python train.py --n_layer=10 --d_model=256 --n_head=8 --n_kv_head=8 --head_dim=32 --d_mlp=704 --vocab_size=1024 --activation="swiglu" --norm="rmsnorm" --norm_place="out" --norm_eps=1e-05 --positions="rope" --rope_base=10000.0 --rope_fraction=1.0 --qk_norm=true --attn_scale=0.177 --bias="none" --tie_embeddings=false --parallel_block=false --init="normal" --init_std_qkv=0.0301 --init_std_o=0.00674 --init_std_up=0.0301 --init_std_down=0.00406 --optimizer="muon_variant" --lr=0.00457 --lr_mult_o=1.5 --lr_mult_up=1.06 --beta1=0.95 --lr_head=0.00429 --warmup_steps=0 --schedule="cos" --final_lr_fraction=0.1 --batch_tokens=[16384, 32768, 49152] --seq_len=256 --doc_mask=true --train_tokens=268500000 --steps=8615 --dataset="wikipedia_en"
Each number is 500 + 40 x the weight over its row's rms, rounded and kept within 0 to 999. Layers, rows and columns count from 0. Numbers have three digits each. The size before them is the row's rms in percent of the matrix's.

# layer 7 MLP gate, 704x256, rms 0.141, rows 17-88, columns 64-127
100:491460502432536463465488483455522461470520504519454495475513498455437531568517466536455514448421521509423487548464471498521518486558440499489410414504437493541524452502483528496493505496419530
102:466542535484499437496485576518525573551528477498557494563521617527510462457577427473463420483474465501517502523537523499488508451436395507548451558629523462578455524499527540527497542497487497
099:499512526497461505583537527519529466491484445497522456525556520504526460541513565484460535550526483586563493498467401513504509542520554512463500533551519545549481509467475485514512498484529558
097:507507532520502504478515518545471506473554460482506455559532569499508470482477591509549493498438556544575487526501527466449538475530501539511564443550505499479496569489458566535484556595521475
101:506520506519434528576442471513428450528461482482492551472496524543341522483484452526476485411434426453514523549477470557476512494540494471547460529469458479572513510530476514480523494504571431
101:509459504499493534485541506494443473469518488417450489508460478491503549501497542509495516470483516450535433517480472496464537481531570553495453472476510547489481531507527464544481447465518539
101:519546509549495515432519514426533466529444459462452469483504525562478532556488470478475486460543531490483490469509491483496516518517554442402483465470540510479513523557519525454537503496457506
095:428511547577546436495466484509464450523503414483495444496430533418527537521463560455479491439536542480548503496564519562520501457455497444514548531469563492512491478460472534496539455462557509
098:431555545465521456495453397460512512502482565510518541507480496527531525441429508498467516569498486450436419467502534463474510504558525476518524445485465524559514556517436527462486432449491506
105:485519641537494511518534530494537549525528453514570508553448508523532468461533469545518454445527455486451581480563450470595548497548541457476554535446506528457548474492526571518541585568538483
100:498528438485532543533490508456480515530514512536475543500545514479486483538553474553502448525514384501500426534515513505482528504539597496514514493510467412444554565543529544537545480496514506
098:453427428441513456552575527404494518519452429536560526527526518468495552520503515446480509479457503483479520462467460553545534539455462417426468423449522492506457422520511501502510496561428469
098:490477530499504418502560495363543511462540514492480519546519561439413494484534531462434512524564486488458447499480575533463455469480504517495465497487568436481477478525476430504515517500480539
102:527523434470523497458473536498503511496421445506528468423470563466562450451514498561562445592503501463554443428503433476466490451513519517441551547462477495529533502517377476517427471496553506
096:469477498595466497477490528533547439490515524472576455527498522455514448515427461541558513537513486516533491510465593551533485473408496469481461436482507470580525435489503560557512546518477443
101:501543495514517488462519450475489522507510520564526459515441435479581521521524511575511468476520439465535468505523470462529488484472433569497522543512524562592443512471496416463483509466470455
102:508449467442432471467589519505512520505485599547498464510499386500522537505558526530484438507521497545521561545525489500519475512489477551450493507457467471469456501501431532524581476477520483
100:520505515468568543565539410509467493514567510420442490489504517528468519521470485471502495505508518551513540464500525480489542543549479511565502541467505553457534446524519490524475532543484516
099:497537478429505508467457473480572484506556462488534537548467530501374552517615586473536531503490498465460502496465479482521536512480520545498536476479470495403507434482505500477551509520464532
104:452491483442424559430605555496487479507570474472559543527532495518432472449534487517508558500532481524568509499447531532484539499490471489472538495545506472567490455540458532514540535456511574
101:508427541508547482474491467464470500489487544422538495478474432487494578482467523428546466487464477488492450572490548431557436440513444476456491546544488468476553459480458433508508531485477488
100:500492487594516487537450434513551462549517484540564498513508522531506518499533489549472531436537495508506551507499569529538473538495548503530507557471561568485464509496534468551454503378485533
100:484513475492512534462483453447473424443508510487487431512489481491434508483427480543511477498460453497472462441474442456511512422407509485518491494518459527516555443470472497441553501492455444
099:548542555473391422469490463415590542494520490504497460549562508574473494552436528501443545509552532510607400485499484545449517507537485469480425439505408505539514474508450469526559520548523492
101:465555540470547476452503440536506421530507472478523510456428487562495496522537498557504545546498556447546546461450442476494488492491431521463433441506438570517502496541502478505520448532610501
104:532522546504506400467533529506528552505544494520599507543481520571531490433512464496430518468561508582506454471469466463536576510581487542410485516475474486508579487505511543478463441504515508
105:548550499511497494443475525473570459518515506473550497421468545486475547489465492492484477528483482476418554503479507562521542542521495526536545581466472466466530445446584497521547466487479481
103:550516519538595515586459486461504527497495501482508548514459471511513478586502483447486512525518482553461495514503601458461551462504523521489434500523519444509491441493486510528593472498463514
106:509512483560465487494499506446487535440496486519508481538385477486443510497474492441447568489554444555538510507496489488585543580554466530535438480488460465378501489529563462546476504455452513
098:484534444551458574523466536501480491546432411568461474476433472444525475610520448455489543512563564526347620513445515441542543524482450519515443513486486451555458487541533463538503506514470518
095:487587519544469402526483489493598465539463506571448554496526554444509530499478545443521488544503485504488573506464497537534435528489520552549549548479535523559541427494479498538521408541490523
099:483578513494487512522523533431565508510470441572540498471476501430526584493515489554418578527517529535530527495466489456507504487540504536455519458488499456547528535572473488501467533510523481
103:572452536456530478515457540421412535562472495490469529488481503515479398518515521514447526532462487456515505563530485445525528486457484490506492436590497474556524488500463504478432551505479555
097:521512537510460512549490571454527470488559487493562483496456433480485515533443456492537527545518489537482549546441486488484529472456503448417484457565472477450470459504545602583463467448550513
099:491499529424568477499404571538566503541470492466547522558480502550563519480528498567474433561588530462540500491491531512512463536600454523506500508499502475500621492474527453470470544512552511
100:470427518455494542506503510433457440537542556474470488511457506476473495434518478486504513457478464538424567502460522516554556452500506485452516537441476426415524492469534533437542414525494457
102:424502514526468545526455552573419579497479503571522459436477461520537484478483437464577533480476488427476475503543455552521415520582493463462491458470530506490557502551517447467557461479433481
099:498496553506433436515496518499446477480536478516591522489480542535509475505567532488481430524514525573502466508460507420482529484577508442499454511466488497476518497489506469502479569569552526
098:523535526470496506435502531503523579493555614447538530548550493462484500498484536479552518530490592608504540493495474541531432539522587473561493476513509513529489468486523514512491525473514488
101:523489526474512463488489526429501483456541530472486546455542546548447543521486580485515509522517528491477514504548470448482468482417582457496494501547493500469436505570506526513475544530475457
095:463569456601526455542482546478483489562506503553474436495473560478472539564485472436480509586491523475470592538552452576489523502481502534524514472502408446483494524480538519452454482465517509
101:489552474427454542480474534462460552486504555419496567593520488517468479462509546459499500495397589501557485447475577464465488524397502555450475540500556592613495544462541467503474526503464510
098:454449512472528438537473506484472401491479500601480529470466513478503526458514512483509551578501431536543478462513450507499522457506461412468605434510475447468511610508491499451461523583546504
103:489509491475471464534458442596496552510483584527495523521525508496494518556407541538488449492555492522495491553466451470546499556538506528509485447587555498584490488550533470493529510487509490
099:408506534499515537479522504544520435484499510498499532433529458457430406487486525549577456481482481482455537505475423513539492417521507513482419461502552532519468456497573478509486533508528484
100:491545444470569469460484583509479507513501519476472553499452472531505528487507528468513501427567544521471528444536451520542433497520404481479522499448475570470548496535524519519424490465489540
100:487554453459462486528428516472562543492449484521468521550497518464510594539446457492507518557479518523517547450556540558492563415533536582459451453543526479516403541531458435437476496539448502
106:480479521476530481478545588459518513500504493506461442563469458462500563467514464521427471412548470493435540444409426557500564435459480519498541473488468541427606453546479559545538492536561548
105:476543535558527444508532504475557551383515581518540485506438542511450557444620625478493526529522529492441504543504499516488494403476486466480520526488471467538553486513483472530461454502501434
095:478447544530466454451575483512541484451539499535467527454444533500536464527520513601475431520489521574485562489514563416500511529482484398519439466504541540464522504535554413492511550489466459
101:468541508519492486476502484484545475506529522587484568473550514459498502582467470419464532522431534456557509464527550465496518447518376592542534536459555466491540507494489457559522437487484462
101:526498536517439484510445476513460524520533541453455543494558538550465420561436478550471438521525507528489549542397450447459474523534528557485549525530482534512500587447520467516500555538471513
095:548539542564469505529490481547546557439517496450478421573533480479482486572505509504469528509512554497462462540472483476489511522519580505543460548512599549510509539476529507475502505529482475
100:509387560508520524497487505463445466489513482548497483453554496426487476517470557474536465459489465537496527593457507478526476437451538553485505469501441472550482485431566499449494521457469441
093:467534422517454526428530439488507491556528427540539473487457473531542423574517408522464451478544494437463461476507496520500542504469512544506514518492501527521507550478541488496535461516409543
098:447513531485536507485496444510441481577539510539518476536490518530583531508501568521448494518548516491500516538460487487524521555513531588455532552455536524557559518532457560492508444559469509
098:555485533486451438447476551480513526551461407528523571428463482482425470548541438464541483469498528500524629545481541428488462537527463495548481504451510561554505471500504480466477484466581489
103:557521507523528433479483586530512566516446533522583490476498467548483493528447461424521454498448517513488494524527473524488470475475474492507453526459531485530433472516506497478550511562475457
104:563540485484530501503518460522477571513518487440427480501513515489535511425458515483495486487463540447488522491453497531499523458433497503464496481526494528429472584486467550496439557483497491
098:545515582483527509463493492545507593529474503476495513536513524485559417550548607513545518451512511503550501458442520486547436549523514474476413541457504515475458442535528493525494472518533461
098:479493554552468538497525427458592537522424532532519494529479523502528465589544517480500512476471448480546478509548546511509489514446439480459508533526491510448564566533527479547515514505506587
101:492505461501462459491541479576517483473477526464551503518408483471503464516493498453515447545595513522460467519392526498566536469518472410472508490562508448514522514527510465571576500502481593
100:499522465511532487462492534472517461458505482527538522516472567429498522453464507449511534475452573483487494520467499558487517552549479462531403497516526512507435478475472443416577475442551542
097:583489485484525429494419507512509513521472429476456459578446536429465454527464550492490503560503495482506472535440514431544460449539441530539517471535511509542455530537456485543487516509532508
103:494476443515518523486456493552532521460518505449471471481508480412513570471507557488583556542431528529478555471520531499505507525510525488434483508479416564560522560570504553550547477450404436
101:411462567509471472557471512577517545511503470445463469480488473488492531516545458475411592482531511472531584468495576486473523514508494517445522480444486532507537448527456500496532539499502556
095:533504515518539477562508488497507470531462468484542490432517401522506439485497516611511491420553414493511518497471583476453475483477524508518472453479461442581516482568539512496492454576463517
098:448482560431450514490555579536431481546531464551557472540462423461540482541538535490458436444549487562542529480511471497519543436529572540567524556524512414515495529440515511536415472512497432
099:518472443476496483592461582419571469429556464509514424531442584493466518495483494509520534465501513610475513516508472528458518438520457497503452517482504513559517523470485550542524433533453542
104:497537485506489549458483544487525500532535499523518577514493569484514526423490512440433503555427444490463487550457490500498542511577471560512404557469504524478527510581567494503551537460503466
094:505558475432518450462452527511542546526475517484494503515480466483554503514496428589426540510525533515522500470450540516478450558512550481482434466499538469549491497508457474582471466512464487
103:440490505493503492420528445476525539483503494551482536495538447473508455456528562502467453496502527533543493548501569521430504509475482533456574541483491475618497574494435517474524480479498510
# layer 7 MLP up, 704x256, rms 0.148, rows 17-87, columns 64-127
098:489528513612499523480475522504520510434512574526503474512542502514607518463500481500482442519490529497580520538483509472478534443469447476480500536486497533454478503486487493501536476495562483
098:473523457468476550461522440492472499513459505530494587506511450503569499478482585506485468577501514467485530555471486547510523556508509513556596532519508474434406521555486448493486530437465480
103:483518402462472485389450471451532567582473497543578504568463480464512496457449442455443581541492538483450472468502525512440491516463515475440430487500477546499547557493490478472487500519487403
094:490466516461492579472566468539426504483479444468498465501406497467449559545515470529502510454450546500524485509473466557517480432504506590539456438533475493572439460457511537444508563564514507
105:502494496475508528525469404536444476450487491518503440548551463472542562587487469466530454510426501517466497501468436492462423536472506489495490512497490555553490558489519484545488482577505444
093:558557522611511496516520510522480480485504549491454475441449528569536598443454526524515515452494594576470495479476504496495503482548467484491472487458574496572424521538584440503525499556545425
096:565520512423448494502515507533445463512456545443526478499523557532434519529465522502505382536527455469545472482468379521540531492477571496562569574536479491538502556465488586529513509545442490
099:499501512527484529427464542478420562468512539486532501556521476502529493443514522535527479537470478469508456492428444527520457504487469416525480491497474561504523548460472512499463572560489500
096:510447442446504552468560511501513482564431494454549523449463481524567541456472556509437481513482467513517515492523489537522453590500547503529522520546486516495487498595458542453504542481488539
095:496515518419454447468495520449525559477503487517449505474417529564414465513491522515512502496498480497449589527558601482547571507469497481519553566523529441478480429470498531471448509502567520
101:504530444507516560513487422508487538485533474491503520478506486507540534486547494483487513497501531453510513450514410509478485464525508475512463505473512454583534545382516411490523593445401496
090:550477536540460524542473596501456482475475508470430479491448478568451481411436467492509457451515507530507559525473503472425550477549571496596481568529543449440517453457515498482494498461406562
099:483486435529485502515555505447543493468568474485535418548600534510509464551526516506538422442466500436560442471480499476512486516511535506510469469562532547457510465535445468547545585484438511
095:539520401471462498496505497586527551463550480502528488503482473475512487498423447430461414460527429521483442549503446460479517498447539520522492487435504525506540497470483469448608472447432536
101:512491533492474497498512535485463491509544507511436484513463525551535488481500491564509499492534489446472457475565468457551417471510567500471490481579513510548541569502486421542514532464540433
095:536474517573512428523551561585532501561460551452448435545487500498461515472531523468455436492504535478561513516523557479502484508500436513486526480491522450479463463408555487470474481532506523
111:574493524467552465471439438576495502550514493464583488572504433499460479531482462426528529511475549545462543540535463495567502618419485450548493519473448525518455503510489473454529502523497469
097:522498456467548508479508546530473554522479478571532495503527524462551492534501481410516530458540577533509487521535513399514492533489536516522480485493477465493521508551541538463577542591510509
095:516555506529571474540451414488518449534439535530521446451456476496477501413479379471434461486474549489497467516487550511521491555431499451531471507593532510560511471502455406510533508463485620
107:496475429491521483520587503556489517448589474544495508537510482534487508512484440544478508463521497517517435481507454476453617544505474506456557576507457525514454500505455426561480535507498451
096:506476527463538456385501502537480454507491459452467576520502534549545554526545463497468490490558511517520512483487472570549458528410444506509471446493543543477510517403606480474515502501427554
100:450441450496525492451434523496491488466550503501508544447558485480467485496540529556524454475458503420581458500462530500495455539474520522476487503522514519475494502496554550426508521497546451
103:533451518663519492506458518469530487495524473481481477430537499367543498542511515522505478528533521480515472575441458439517510497600491413510522469565537536520438521506501464505445535530516492
098:460523520525541476557506430496457539516490563506490555526576502514444481534516471443578482486528563551546529524555508463465527462535456483523498523470547492509461479458466484525528550465513525
100:466467467421529526523427458472571484475489465426530494449449427463530509510435519527492454529525494430467502529445486516488510436535517527494525564456563487498480440545511522455433524526467525
111:495473547517458495527481452430508556524502428388562476516502546507478479444550520445531554446442447498498407479550526483488577494518431501480518441508454443478448548501460507524519480461479505
110:484571496525463427563563487514473480456467487475432553481480509520518439569483485508492538453567466531454517477494603549485494541470502479555513487588512548508517572467508572560436489529535531
099:496502578518542493474545507528467551548565523525478483581555417543487553483418521586503473508545489507434510525460480452401597508496491487524450485558528405499469529457455612505499547437540476
104:432498392459511530461517527468549457534543479546580468521465497498550531515549506499506570483540513540527493454511467528456510518474552513514538505476484528512507518563513448464506574431607500
094:495482530497503474406453461529478514526545467505427510526489504508460485515516434496467465499452443508485526497457557496494469497454478538520534473507547506561459513450472494484545542481514429
101:524495514502491417551483536486534546502385489463477525522568500489503489480466530477465528507488412545528466568490502519481560553552510537569495529472606405468553572435540509469554405460508449
101:483479441477517546502525471470446484504535537483498483513549503509453494439588506477484555481550519567542449550496469487491533485557521531458498490540454547440453532522487496502563477521515554
096:492467538535512546519490461531545481512473433497547496533571501500504480469529459570503481516437561465527514507495472528504453570509542521566494523444528451509471518519515520479492493530549461
095:438484553440495518479539480509506420548489509453476489494518488510462565521417515502520470456495511493531470525487492516436506488478570526580482457477527510478516513578541590519448478504493553
099:510500587455530534512534463465466501455498449499542499489472454534476559594454572518501467582481417470516482443517483481632464520503462463557503512400490541492459540463441537545474508506606499
095:483573579439468522520557544376495555500456538488535481494476538557491502544491443424506482499478542507554452476464471546465467535426490535532450479427532427472547521520574465482524499570373447
100:479538523520521532499516509412490468465456531454543468510397467520439483554485494492547469530484466449458414506535478509502461489475493472483518626563526474503525565502434557482505431543473485
094:479569477616572486503451573521483481511480514500454481527512532487505513520439532511449539444486509472485521550447465481451456518547543499478521437549462503526495552477523497525540471547536461
098:504527415590521486527609411477494492531513415483521528530519477503487518457506515487486497503464501541497565506446542546531498465509508480496561569431499406439561458431463432521542484421486488
095:420483468562537507507510428542490528480443513510468548520551514552496430455524462542469503533443559541540499445436466519502460517527448470454476539438453512514486553497481578449517511529490446
096:553464445527500531487482469463502479412533484435502512500565474427463527476471480469456502498507485492557492500550513515469459460531441534513497507516435540499516503443481526548619453432486483
096:474533509496585522469486572528532513555509499523483472544564377496497483534484494481495507501531494503539528523468518495515464552504433548467465507444518465459521474405469481557512439466577479
097:442563533435459496526549470561494501434550525457483528547490480434505416591558566451527441477425489469482451496556533513531456564517526443504526524501523536475514475569491536507548511503559564
105:455474504492478569531451497494509522438535450585500401559496529453462507515552478483476524511573500457435498465560583427474490503524474550468459564543483500413471516413486530505481477503515525
098:485527521456516508498564487567525490530437514467477530568461524495531509479559460520513497561518543480518578481506432513583516509417514553477516491479498536449437555518471474510468536534520471
094:549547472487494496489477488480459460434488463521447464491551531445575526515559469437485454532540517547482531451439485416505544481478539500495467538444481547426510472493473489523546502515527493
108:487476486483514467425495478472400533481562474532562496482579553511496493433505463501525476487430565503496463518501504528545511484488473522560490422467481514500463534545504537549488532617467486
107:568468468475492475426509432533514470437512461430451475484517524540523471519520486476567491574576548538528481470419507543504523525552525501433530492466473507534493563514473473470495477554534493
099:372514469543446513490515520541455527491523502495476478495440444488490565494528497562555515527429566523442493519456512497490525461551492509462429465502514489494549517485462521444490539426461428
095:505484564480446586482529430441434502461478468464508498522478621556498456502453469494424538539478513510441545474458502527471503530476393436459488461526469530427554514533491511479544504429507504
096:492535456468505521513526529495481503514550551552538526500465481476426515469501545476467518521497477523534494537439515485503523468543556555568522545485497448542467547499536510494562431476508508
105:500438478489561494488511554477487485502458476512511548521418516455467490474471484505495455510527456471461515529542437519500517549511490504523480553490541412511446531513535511459489490548471539
099:453521575501494502475482462486535455449534478480473440528493502501516555541502470472546488427506486524541489500495502525526466535479536490503492586518449519550557458530530471506471359527536524
099:526486545564510485502494503585508429491570552495481477490469444491402531483474531471559523530482562508465487494476533512539492462560555493591460446474539543457527474436566532509478449476490452
089:475538527487507532606423552537498493520507481466495478492505500509543523488487569487561466514498532461501428502471508569487527462425565487515535522459521506519399502509516367513539527514478496
095:539531498539574544598448501540429577458504505424457477552581511496556502472381530530533523543492547495444479511523472590470583556449497496555462484504521422556549481470485475545511454493483534
102:601462494563502561478476525552493528395482548501507511516463544496480542424522510489515594550526563452440540534409447449481470473524558496544449431505565550490468595486397494536573461475422532
102:576529500484527515506502483491428567526441475445458524514414519530470495507447478512515441442513520507473555515539471556534497519465491468501402537509552475488477519462516552497587528534506524
108:576508449511503472431458533481490508533602552478516483469422453537520478529488520480496517541510469542492459558567503487476445543486534497453444448448496469506514487554460458549505576447487515
095:485521588444508506545487509473492450529453504530505441522529496449464482504518520459455463444589524492479499489476503484562539557495464494522489502545488476499564477579514546491455522546436465
102:445495498489468506524566546531543498532566538516457501504523486465550535474539488523533481495539572556452550510555509540460461485518552550448473506468493532504480399529565438553523488558578472
097:566485449502441490513527442529469421543468590527505487492485428514490517464473525463494468516556511510500498516483479476468501544461471435566498571438445415546466437464494451511502458442528539
099:551510507493473516580454498514505562519478596494519449467529454545521487486541575502452390476598554474478452556571423499411523479480423448464461488523512514482482569490460469421480485582490510
098:518490480539563512524496524461473573492475444440507536416433519505514497578508454474524456520506491529442471411474428529467518504490442445545420523464453496555537438537513520511508495456532455
097:553484501471522435492515432515592496508522476483541591498471480473501497537533494502449492492536510486471489481543470494472550508528437423513533467524545458553480489507506525420494456470586578
106:475497512487467440470484454518487548503449536495514488561509496548438452514481525550477516485498517487585515473528514511493401529479493472455578351516548533447509486482445570471486396500548476
096:477507486439474566506434494474411483470416460477565503498560497535467450537488530476570398547421543533509518477517430482530496492454461516567470413509550453497629487534457511418504439468546557
093:471426418525547500485483439455499471551495460520416485463537518457544493405574528505519539465552480484586544495484511527520520469492504516476524516478515463488516527509570516556503507508479491
099:565583466481501504528472580444504452463573496483535474534479533529528542523468499467432428478485534515450532564541471461470432574431450477574482448398466496470416518512462507505552515567482520
107:410593569465482566503493488518587530545527574573468481436493543443474469511527534486480475467441489464543537527485508526506495510540520441522535528487472464426467564476464469512542499459513553
099:455552481555523512441521584523553515540512554515549463534473520408472536593548473521453569476480431465539475452452545480475583475527487561522477458497518481467417492552465471552418494522573504
# layer 7 MLP down (transposed), 704x256, rms 0.0787, rows 17-87, columns 64-127
100:521539539527481507532465549519529529545488450538513469457516522501503454533431468496464452510534562580548556454564521492496552519498531491493496459567474439529504524494505506515426504503507499
099:516506469506553514495510487519537476577552508509554514522565475535506451437455462475532521498482497563546481442469553519496515487471448523538438550548497550550565527467494538488451436520522543
099:529508476445484485499424498465476481524558468558520476475505519544510509522464544526469550530439449505535403521502466463485567432451538501507515460474534535542495491540514588407589516566545563
097:500551530515489538510504547588540517532460555501496556465493536490469494543545489543529500483559554513493534580511492480430474546461439482509478532514480547450481517554475448551588459416473479
100:441462378553486458456536565455551443473432506470438436525526480477477501515528486539520513511506589505570475488477498481566524488524490413519534501551490515545577469506426499475547521459526475
097:504463486437527503496508521414404424536453503508479481583595490478474466487452475491527453490446490477542491470518511491552530410529530483517502493566509452466565483520398471541558495489461452
095:489517448563513508427511564468513513505504521505472528496441460503482615530527429515543482503470458544473556410449497454581543543473483497486526525514514491576542503508411471515554544557486423
099:557517469560500530588459508549504456531462485462537473548455448525546486517503505528504492486480487512486465431449557474434479449559507506492514480540603517442474467466483452477477476506497432
098:478482498507503534500551432464469524464500514504490477570442481551471524504561475464482526553496508517464495493469519437491450538484484499519503496525526497474505531476475440488552414475532521
097:454462491518511513558507550546560545430503513549557455457525541545578407529518517512477494477491501486404518544476428516467458483506481451502497478436476544474485569535519557555510503504557445
102:396404521494537485505537526465481508514503496460483515503454442409481451537529451476520427500459562432451478467543520528472571546484443525459506500503485436448511553529477547456498505446548468
099:463508483499483442459533486576417502488522517465482443522521471458521549542559464489527496482470562478490544503461537527465504531514464533438483502512531509497502492505515496506437486506511540
098:479461490449529446475483488516491497567494486499515599481435554532504529539514557491490498459412507451463430495504437433558506480578452562454498504500508454516544472553407513481502517503473495
102:497479529518563523551537539528475547446448513552472495593459463544522516485479516511479507476517526558494469493533512526467465421468504479545416515456479511539567441476456524507544493487474457
097:491467482535474525611538418508538504523541545505616508486496504535448527563556468529506544467523500491498593497428509485476537533489500439539538477524523488415493575438557576497430463529498574
100:566563540447489509601491513500564614493546529497532527405498546560503485477478566454517457464404463487557503475507493562512514499422483490578480530488466548565522524535434517479463562484465504
108:558427513464484586487563485529496503480479542510488501531434472529426538504455455523543443543534499510476472497495418507551542538497534542480505467484402472583566523512463521457509526504453492
098:525543546501441470528502557504509465471491497504519540485464425429431496505494544582529449509467463458530530476474499503452481438613494444535454469464497543501528531517520524435408482467479478
098:483513474558423452526503522569505512426509501522524519572472487465624492513485494527522486465497527514463461499481494482512563461504500490468428538502553518495428561364509463522493468452497506
101:567501493496512531506546508441431464575512453450476518519493454476495476526493516485431532510488477526551546470478595503545560474414541500514524542544492468503475390469453515522563537438492518
100:570482493472451493491486489518531536568520569548554517526500560494465437453526505476508461509511484557547464448484399493510462506525478497455527422516528501572551458503450501547518550473561505
100:543498440497459464523531473464553513544561485546521479513478499537490442557448467555466519446533481489509463449464519514461492533539501464534477529455517495483490447519488423475505611370468467
098:540496454393515480534437514517504490522479447456559517481497444456491455518502510512615470485473503439512474484500465550520509487461542457531472489552543544574491569498494529471500461486494528
100:554492487473497510475506536436486468440485498509553459489515576475496485499577476507513497560466427466506509558507531511533536479451538507537508521488500514429444546562533573493517388507471525
105:545461457428508441468465533504481537527442491518522511528573494546557488561529489523449533512433446586530466542521498504472470527492503478472557432473487472486473455479459546465513504587429491
103:476524508556457534478537511450476514563565517480542503496534522549514499478493435501483502513578497483504479542551483473507493480474530491446469465500507528474528515475535559555448461453551503
110:493522536507467532520514582526486495514558518547496505561484454538476527525556545529465455505510508511511462545503556554460466445586458479509525474492497457524519492561498518570544482489503537
098:488407396553506544543498506526502531499465450560457586443499510506504542417513471469446525493479506528540414492477504515488452534506471493473531553502438536497554526484503493505494446503436585
099:443516459468508543457500524507530522542466509507447535446510522479504510506515582510479555577563481490533492425443479501497516513421498476524513459511638524529416474469450472567540513459420486
093:497493456543475491520474520468528596495494500473512530489474515596447509532512493550494546599475514583502489485463577493494443532531547530449513489518466478479471532599480513524485476485515487
106:389522569467468456541462588546578525533468531459509548474515519494536462504485434518514433515466494540502562470551492553513440471470542517523583535516488456541470504486449517484518460512457479
099:453495450526442513560471494479449487461525501512451501473520574426480511506515414496456559606494519512469533589581518522484487485520432486503441588499459460529503523473534442483519481473488475
099:527459456533465431512531543478496498489461483503433434562497515494580467496482495486592439419522457602499478466528548470483478487508491528475415534561564503495433624521477588471551456484529449
097:483462495423526515495536592481491450505489479545540452482510499542525519469549576487518535517491496389513483563674490502500490478521495505475476544506491473489472404509475418461515590520450519
103:473504443467443539508528490510481534528461505521477470530480518497514529525519506529532535553479568438453525567385511479470478498461470482490426564499440468474537571525511433459583556546486471
099:546466487548542532528458451487502483541510409531474433569517518547586570494505484577492521507499555571503550520455553432509533537511529475529460459493501405509467477481432580464534459459549490
101:505517531532537579467566475447476541467563508497508525485517398507509403391607444532524512523498550464531518548565506482552531467535567477459471564494369574494550537549509555517486475497467531
096:511464445447580548501544452455475502530554547557486478490568479480474511497528443512512445504522444494488476411560473547510491527553580497566511524482478584432538500542479502530506426473492525
096:454487502512440503515571437497558481590430439522537500471545525488492545466534399512484524547525520431489478553510550455516517480467424550508487532463498463450480522553490560452517513487569483
102:547483502489482546482474490469515462521468497469478526474538450441478525480565541438471493569581440529423564468497498505470534515485595494527484476549506456537414462456459458480488522426498497
096:503424458447540480496549564490525506533440537500510437430596507535464485509469533583503553507467485515442476487475527483538522434511549495422484418500451510514436522473534493467480546563446486
099:416464543547567538489472526452515363537477553496550499430519540567452467531464547492530533477475527550531546493479503523481540500499545502560504564508487450473523525474494563536486450522454442
100:514528509590526541471496528440530468563523491525422559448535464512528541474477441441463473555526553466502491550550385580427534491479521541492517535513510500523453469486499492508478487494453523
108:433477569547508547452507515575457472501497511457502516478507433487492495583474516436510549553492553511579477481531520514516453527572425532481477445462467465471427487612512502537438433573549459
100:567461503508550514468483460469531521557513509533515479507475502534487464449483458523448547530445515565556436533483498475496508454529469533489462592499506537512409447482466515552513422469539547
099:505499527531499503517531549473490568484505547521506512509461411518442438478477470497537486506490422459503571569508534545473493493489468437483476469522560460591513530504526538501512478500454491
100:542537472513592505571522544494466546513543493508548495472430536515531420483470487490540480522511516450522514529539408430501527485462432530554554521518518459444525532499507416552480505533508526
099:472533490476540523438545458565519467525480533500554537469519554503489457483469436435541457521478510548537413525461555492497426483449553478496509519431431475492511536489538487448493573523404474
098:573464496575556504548478498434489503511440452489517516475545455444482443569520537481536580559498477481457533571538480513595415500535504535528529503509504522440486498470563537500500507595455509
098:507476445498608527464570505495589531482537492556503535511511530449424510568525467536471469555487487542527540481526503558549536445531504530472524505460473461507478481529500485505495456557541503
099:440504505484507486470494532515551485481504519433529424471420563521496468519473510512500544439481525515491456469538464499518493512509554447452459479469411530517447449498480548484492440491468501
103:496538526502507484545492426529461514471500545505513516474543564423555517506503542475534468506432555507554499473479526514476531512518511478474523487536465466411531541509486555413559481419467508
095:487442511521536435512428499448461524579444428395484541498530480461496460525507582461464521497512437483406511402486508497519553546450551435439510504499452522508516538435490427522484556526552473
098:592437490516507435416466523511475523479522459493493496466514434566541431494521523494512444581543444437463525499508512489450449542422510456408564470436574502545515505545491427552503530532482494
096:528504490535469510433505528470500501473527415508494476475508479491441485528547488441510520462476420528478504472519480392549453530490517456479553452444471587455482465498455566522554438493544564
099:414484565530425561541582518544506431532446479468500517475513548509499504483523513531513447502454462502560491479478531450527372494563467435453496463476486463516486536426536450435562496573480449
102:468551532500529553484549496487501559511536486499499526515470544439487502529470434521458447481485539549506497503543536481494492579454425447556471561515432502524502461538518484492403446539611404
103:462534500516478534550535485504487507412452557481445492521494501503442437523589560447509569489514506509493555466502576509563495497436459522513591442459515499528593484414532462427539474510454519
103:502555504475476505475517479560522527527461480479517503531440465501480504506431503482523525524494443515478472535511451517439483412479557543525523523525425416501463516487516557502486545497545416
099:551499448604492469504505441466460538513469554509504461551558516539512538459421521503552566474508525478536534467419518505486498512553449462513513513517502522522486491453500491488486540459460495
099:525513527458556474447534485471395536528563526416556539458469541589527543463463472464569538476508528472435513491503493502478517536439465456493493574563533437478489517522490566426510499501494504
098:459555473534572523512469476483452531475468577426483451410541561500440426481434504557506481514446552465476532451421460517482495510521516472441580459509556466473452481522487557471545520545479483
095:525512519525526474425482492505482513556475521472511483455602505398487541558507569394482489507502483477483477464506441525489534545467535470468507506570605491460568475495511503473519474562443500
098:500471486487530518541487580559512514482539580440596500507478443463511425440541520449529502522537494510510504559495602537510499558528459494476446513475484479482455433473471545515516504515424525
099:476516469522499531599501526506499561412585524496493460582498481531503527531426518465493480540494499504535626507540502492511476437529565514503502499445487514603491499474530474513451463461485517
101:523483506495466537513496614506550493505503510482520440508533510482551531450526445530489505550437543442489474481502535516526540520513517525592404565549469515505439564520538418450544521524450611
098:556480483524541465510558571498516514547435436522510512502517491504575532478509524535471474526588494457522461527466501501511579503533532453474531500559461448481452504477483477485496442548499509
092:517459482470471500457569502525464465471496550460505465526488443494501544583519443486563440451522564518469487524484489451470557464445453533516455529601451479489437496482452501483506513459512511
098:515479494456465536522462557482502515517502494530503466420483505465536507534496450432523465547508488506530497602524515552486511462505485491498507494523531450469445484453544498529538574490433488
100:580452487515512516460482450520545479466420456515523489462500521535527547532534486557521465504486492517495533509483532579381469464517495502518479467474599516518507505467508542433531481518504477
099:523509502462445529494500538482491486513409458554443455563517448410522462430473506455536494557527433450481453472497522496474476451515586531471495461543488537563515537451496569492506463500495460